Each number is 128 + 32 x the weight over its row's rms, rounded and kept within 0 to 255. Layers, rows and columns count from 0. Numbers have three digits each. The size before them is the row's rms in percent of the matrix's.

# up: layer 10 MLP up, 704x256, rms 0.0963, rows 313-343, columns 0-63
# down: layer 10 MLP down (transposed), 704x256, rms 0.0944, rows 313-343, columns 0-63
# gate: layer 10 MLP gate, 704x256, rms 0.0965, rows 314-344, columns 0-63
up313 101:166151128108168134085126201131223131125180114130117077135106050079074074147144152193141099098063117106135134134132118145115132071196188179154165122163047117145098132121138125142118100163070171
down313 100:145170193123133150136115091124130235140106141145132074143145080118134113143123135071189121158129146126102166067129148160104111136143117140168166108146136066198129103145176156178138166093145141
gate314 084:080108116096115149166130185135134111126147130150105162135194097153149159163164130128138168111098133104126071114079115162151100188095109162095116158094107159132161135150165144113135147150116136
up314 085:146156177132129158118130178101167133038124168169136082160082122098131152136117064115135160151150096133128176158115139132149135185128165172125144141162074126102144151141139074076137150154085144
down314 090:127172130105146155103123154164132104139166165157126151168095141128157139093178169144064096151120071107152085128102138079153152150161135116200156137105086210090161116167152114100142127110160158
gate315 106:068118107106165182154113105140176163168074102169126152104117114121143113171154145153102157141119147129085126109105191187118086155118092144089124106151140157116085139174127139114169157122173154
up315 106:119180108173160123168143101115196148162133089111125113144080140105092153126145163190124138162158090191068093177104111194150079081106121132090098198203147112119129132200092086159086157159156139
down315 102:122120116162165117114187166135101127133115109143102037076124151131131095136098118139162134145093100139148089195102139192090170087160114164153160140151148140160141138164154092140108162183146150
gate316 090:132132150170022099150200074117167108132107142077031156128118148156209144139147085158115118135169138157181105149133083162112153121118117164121122108136138115168137143116168085148110106090211167
up316 089:183193089182166110107142093159108159155091136151164141127124137166125116067092129158119123136184117144179130156153123164159154117078109163107119102103068088172183175093091133124150153161113192
down316 093:122187199081187116068130117099097170116158184068139165131163156154136108155170175111156106122156093055152123122137126148118073196143091133169141139138106201137126130171122121081092081165114110
gate317 105:130196139139114109131189124128136113094162105181126155086169150143128167131107126054174134085127094123101165112114062139131128141141103108164151086193132160116112200133126182108119136124114167
up317 106:107088158141170180145121149145144114123149108127149192075126142225113152091103128077139163152130122128099145107149144094109173088140056113142152106179147158108078132139135164099081124152103083
down317 106:143146136115073105129067120148115129231133131126109142129163139087150142131136101143125099124165139129085122143074109112140153133146120132118122164206115080101094119085182140132142168124094142
gate318 106:110091144128163099109134074083130193141149123123137103085088136106143169183128203064153150101121116110142059107132125119149153150145132174104109115105053110116108149137133113104134126129126110
up318 101:092177110137151125139176155105172119132061129142150101094059115154084088210093156146124127166132078186082191114126128106148117127096126138134133195152132119121132098148159088182114125118134110
down318 105:165105113115135156080134075107148175081099170078120109153148142163107111090078101160141230074162180102127123114062129128108108105157130092165108129141137117070086133121099170131048131122087193
gate319 105:111155127141173116174079158138162144059130123149172088149132075161138113166160091129158161138100141098144166124118176094138193082078150127116094167184140164138074085158137135153112083138113143
up319 095:140030182146092129110118108147089126119143068132155159155136104148162123199155072098121128103113142057123117131132184095175086129154153100141164141171227092175095107136137111107168097124088141
down319 099:176094151113110150126159133124145104152154142078148164128141129090107184153180164136110126113147100102214130126142120149132133149096148105117147148205200152142130197095085127130110116102162108
gate320 093:123112151071085117209184091094140151112124118116168102165080094079138153121183168160146124061132152126117130094128139124122118173084155198119151121182107133142133132145165137113168126120132110
up320 094:128172159087176114190120131074113143116131163039174146111112081121136187181053137169150142098143141103120148121071168159105103146112093181139154123192148056138120110158151138148153153056125085
down320 098:163080142064182093154140100129121188137084172142123140155113187114158147096159089122128101107119132153114099084170085177083087119078105115138141131148086132096164145156109132131127119096159140
gate321 104:171142125122083144112090109131137111152119108100116115134124108100154085120072123090105170025077163140108165146177137123163117101126150149113150086128157135110150069127148122188047111128072199
up321 105:132103126099091140184203145074120102124162072169153166136154168167072149114106121123105106108147119118152159121132128095064115060090118153196091108144155122196130163128088128100149140089155099
down321 095:159117119092154157164064148068108176072111095124079199125198101085139136142097053072090126101169172083063156149134188115146140105130102107140147111112149150136154118087122078126127121130106112
gate322 097:096115208141138091170154140140153167145122057088118097154099145121231152120080098170123119136105125114112161151141147126101165124255164131160120164147098132140052181145159135129060129158125081
up322 095:167189096152162156109101122083158065165151151109129184133137128090134097120152174092157120101161218132138118083137097141139151114147110106145115078176130102118079075153130195132124147115111101
down322 099:088144092152140126081107086123110126178090141115129169090135082158102146168170141118181102074114158191111138145135095122172188163100103084132111106103102108158175168082166135137197108077095185
gate323 103:138105123095140101165144033085131135135116117125136124080135148114142109190119095113104077088140145175179140116129136113149093185096143076105068152132120131165084159112046135171135104150206186
up323 099:189107143118099088102168072138132184123115134150141114073155165144121163156157136113100107103182107117120106162180156195111096092103101162082086128130153083143202127131067155182143176135143162
down323 098:102116153171127189106151109143116147118138143164140235097161142096072144109169130179094149153150114148164106151116137150126104160132108115133105115112100090161119173137164108125115135103097140
gate324 097:140073162183138160171137082118127121128116128223131119129123073099110181145133079110138155142132106113166189125100206067104114154141111115164173181100234062139068123121144100115051107113098130
up324 100:130128126096203082125065187069157167102178120122170128101137179171080130115122150100154132098177102133117069114102162150091141136117136143120158112150109112127157066156135108161152204081182117
down324 101:081145138124141202166183098134136165146079188161132170102108150111148104117146147118154160140159148068102137134178068168115145136111142137134140094148075132154172140149155135108154067168104126
gate325 103:137131130135144065145079132150189143165084125153143156106139157106110154128120102118143155150097106120127046149071092181144112132105152146164115157147159165063181122173156109149103116075133135
up325 104:140072119136158118127083176135111128156105137147173107134070173104187114144163108175106076094109101102116111138130096141082055125152103216118093112086130142074184107166168103108132147105103118
down325 100:134186146131118050112144189126175111129146129104183124133149142144134074126071116182228126100107077081151152150157141159099105134128100132167100108123170087114176147169099125113114116138206146
gate326 103:100142162165191178166108123140138061108060104140177141155149134145122140113097079124163083122190124070142159147151149126137103170177068149091188161146110107096118160100110182152114159100127189
up326 101:123135062173078077082097188179146120110150165098101162160162126101200111149175169095081135131121076089080161155105050171121059149072132152160141144119139118121145164147123068115113137127147104
down326 099:136118088135153197143116122079117131112151106110194141073131141145195132104108223158158190095089087152181171114106115067108140069152112160095113117093113111120140100107128144150083131160111121
gate327 104:125086089123119154148072124136105109145051147105067113109150139124130123128131064094159156110154149160132142119133108157124130072114174085117109100137179149136166086190124097083146165147125067
up327 107:105138148145158127110102116081113054163127167109123129145152117090189172156160127077139141119089108134102083120087147078154140130192153145111129140112126071154157134100164123144122124158141091
down327 104:108080111077146132120110192142119123189128105185157122135134136112096068140176105129096132111110130106087124152081089161117070082130137106103092121172123105157113150100138108156152083114096084
gate328 100:119157096156110184162101181108140212161119130160122091138062161118112095164137074109103095128065126125116087101111140075150096183123100091061084094116160113093104097117108123177140114135168115
up328 100:129104128110127116054135138086089117122126122094083078118116098127112137137136090097112151135173168139120131121100149046158185120123149109137133136155118094157164151117181175152108100110171147
down328 098:120127152137158102134138101088165066112088164122125168147133100130132177116153107134094142084147165137180165143126063140125101106151144122142154104098123136088101113169132153144129115113126162
gate329 101:119136118085141185143097125118120123076096144133114117046146145105145120121153086093116113160107169149110150162160187118122142085176145160146137125133106085182114121125108168115099212108150132
up329 095:138114139094150096083118118121119188111154117182117152088127099138141150090107105145123121130124101122103154083076083108094102071168167148115181161149196160147152073050095148140100112124129114
down329 098:121164135111152122085101098143096138116134145165116104159111122086042114145155115127147134143117149161097138170125117085090137096122123165120127174052140076090107095181194172108121137146124147
gate330 094:174125118162161106142129107133127155062135172108193119141167103098117203152182132129140145151141127107125169076116105088093101113150141110143147120079221156212126128106175095150121146159159119
up330 096:067119166128108135170116115154082091157152157151180102121154133115145176168146143173116064099119175129098123148093111134129112123146142136103065145129076152169110156135119198123083100149116117
down330 098:133094134183131103185073137113121123120133113153113158154158126166125109115139128127081170170180115118114083070063137102131112149173106115102084110107114152174128130156152133142102103102206197
gate331 092:135209153140129167109093125111146175112145124134079121139107085110066221117145131131088113139112171127117109135079131070124098062118104186111145144158137161111159111103141124145090132181138173
up331 097:077116099155112221168164094146142097136102164129041129165073121083090101162108138106141121090137153170166120181086094130109119147139090075183112159142145083134109095130169106114091105140086073
down331 099:102095103183078109164106094128106117120131083112140080137164065105124140136156120194106173142126109067161056131154130085146122119130151110099128145169163104124135084125131103137131106092076154
gate332 087:185143139109195130087163109161110109102121144126129103144140117118128093106135154154180147102100134148204134110154090071149131173115103159087137146129158166177140153174146090101141118107119192
up332 084:166146144187125188075166170128150113142111099158116135121161124113118123117165183157118098115093116164142119132163121086171164143158105144111103138095128137130147146115120187072218166092130232
down332 093:132128137151094113137086191143114128157158107137090049151120129106134160193053150118101092120134099153159098079121153149208092076103165101124151146148157159029133083113136080156159163080122120
gate333 102:169154126099114098182161161156113138131129094121070125185105139197099072128185097174083130105103157141218180114095085157166145183210151123143179164172086160104143149131141091107142139209128099
up333 093:177186046119094081113107165133116137139124141137106117118067158118103131067121130092129093093130102102124112121126101165128169162091131143086155109147095123105099159103134103069087091126181132
down333 096:155060118195146134121144086126132116066144176128113100153161160087151179143128120146127149130090089077151154150098118130162154189124131128130106220181110136063175106100161195107115199096164117
gate334 090:121111116199125130156113179091167161167105132110194102164166153196155083201117131148135164136074128168134134116092114125127138130149109122189162151178105135124140122137161155160117120108129159
up334 092:089170178159144115104181135104139158184102185157185109114136095144124147202109137132108103128135153131107119113158143144121162072069150120148125120154082103117063123105168137100157110105124182
down334 097:100130148179144100176146133103139156084085147156135069195203095130091082091099163134087170145092089078157158099124114115151145041158145148158104122142223109136178168163147130102194145166091069
gate335 104:150120177117094113092120132201162173115205130107082130128173051066154138122110152078179171134126141149195159127129120120164078110083127165122075138138139170129128141122154100124146159200115137
up335 100:087101136169102071126105169138109121179088136140086102131124156109159145197118161101132130129182123141158024183148104101149113099094138151119090163117098119092152099148113081122127170151173127
down335 096:116138065085073083113111132113114155148169158131081094145128106150158115116149061181163123087117201141065157098065151101072099121172128095105092155167135131083133122122073152165106059189154158
gate336 100:190095146100130116100104178124165146152081107075139175151083055121100142133082178089074118127131076120073161139090088104130102125085180127100093167123126162149141172131199162208150080089156171
up336 102:175118091154142098101127142182165113104127188147152135147116163172148106095154124191106151140161153145153107155159153115078190102199215129109140110089135161154135135121176136100141185106149112
down336 101:140122119105122159142103112048170100153111140181136156156154165162135109154139183079109100118091213091079140111128145104175090134147094103093154149099124140152077123150189154154120139058150093
gate337 104:171113161197169166169126128141088121109123117172119134128104103119139163112132103122075132102080117168104153062143184103122188140187133104116104129081100157146093120110142114220074182126124123
up337 105:125127132143091102136120106071093122126095192150127158131078138110153102128120143142132085162084111146121213076183131079150132136180118175109133076130161130106054140119178075158143188150146144
down337 107:096145127083136153104134185130138126196099133070098127108102126140157137139182085140121128033170152152100124111178090136115136159168139132136168140138107175117112156177125085072117141093130164
gate338 102:071167156080140066169115126129148104110151098068171134117156073112156161131060164156153144116090045118130101149150134162103193161190168105101151083098103133075108116122149166130135126167103096
up338 101:090147128161072081134113139096104166151130125143129099100120136089095105141100215085202153190142132114083163141117155117121132075081157174118106199177083140139138119136131105126102150120186120
down338 103:127144090102147143103106084136133124130141151166128151132131118150113119127139125096105093177089196104136122179096139120141113152156133123110055139156083219101079132131137106153165127124159106
gate339 107:099164209162127147150098077175167145104075111151077168155109113123161182128182106065114140097165145149177106138114114172145140146122151178163056167132145149147111150096071126129109131162135172
up339 102:125055163138119089171162115111081184149142124171108099111126121123137126137175122135092129072158155087127135044076212153138132146173138138163130168069145088149152136153158117065154123140160135
down339 102:192111118082070129095200114061100158125172148097064132107090043132101083071121106149070099132117162106139129108078107153136160097135140104072126125157109169072122128165108158123138098121109157
gate340 102:086115122122182120080084113160153160107142137104160106152101108080139137160046137091171144129112160129135110088056130126148112129127131178137106144166130207129126126160132181082170083157072164
up340 110:151098141163150150124131144172129102152157153096096133127095140104163156098142076137122179119165094142125169113097140164157203074124125086093105120150123166091090189087086112147164093155109134
down340 108:117142180125139063162164128204082161148144114117096123090091136135147119123165119118104145143178130148062097092075135102078140133153114198160197130107089141161100088147129115138133084194076208
gate341 111:109185112110154171155148112129109143150156166149065077162186147086150168143080099111093134099107111144134149170119172110081112109103140061101118162160223119108095122084124156132087133193095134
up341 108:118053108121112108182122157213164110167123104114119090104162126134165156164135092145084140106120122120148094144152179202144134143080154124084110177146136197160083166157109138131058108130088078
down341 103:131082088118040160102095084157127104108149127114110086114140138052122163116128081098174070115133132147145142164167193089137096098138115192148114117127147148176065149126175058108056166130135128
gate342 104:141146154172095141173107122109076177117063118144148081181162164150096092120165118088143176117142175124163124177145148130126133117189093103085107133157135128135144072152082057125133171116084133
up342 105:103201113087095203080144134120128162165173159103122136068048110153134161189126100098131087129137136124122100081103149146140097142122127097090179202094122120165126128152130098118153143139121113
down342 104:111138142100129128138052187125134086113177131174113128109152028128172129153077173127106077157116145129055169082087165123149110182085121178166162124076090133134157148073125157096129121105138173
gate343 105:126079175124141088102107086075128122133042118161137164137146133111089124111076086095111156112147074153084102192082063167147164156120118163130104130173106148109190166135184187163169050155101144
up343 108:141180105144080215087099146174148108172147111158120088108065107110125101148125149087117141124139112112136101083169100103101145103154124143066119092212201118103128135123118150135099142151087167
down343 104:103102101134099154131141159120163101094163100104134111118089098147097162134134175160130159077139168126157151105163176161120117150123116099129165153155139062135116121116091153151077135091169109
gate344 098:118151147144189134091155169137195188174134093120137118128089098112181150112152174057142135144105119163172061092140177113138126104115107183075110085150149082134123122095099184092089154145116105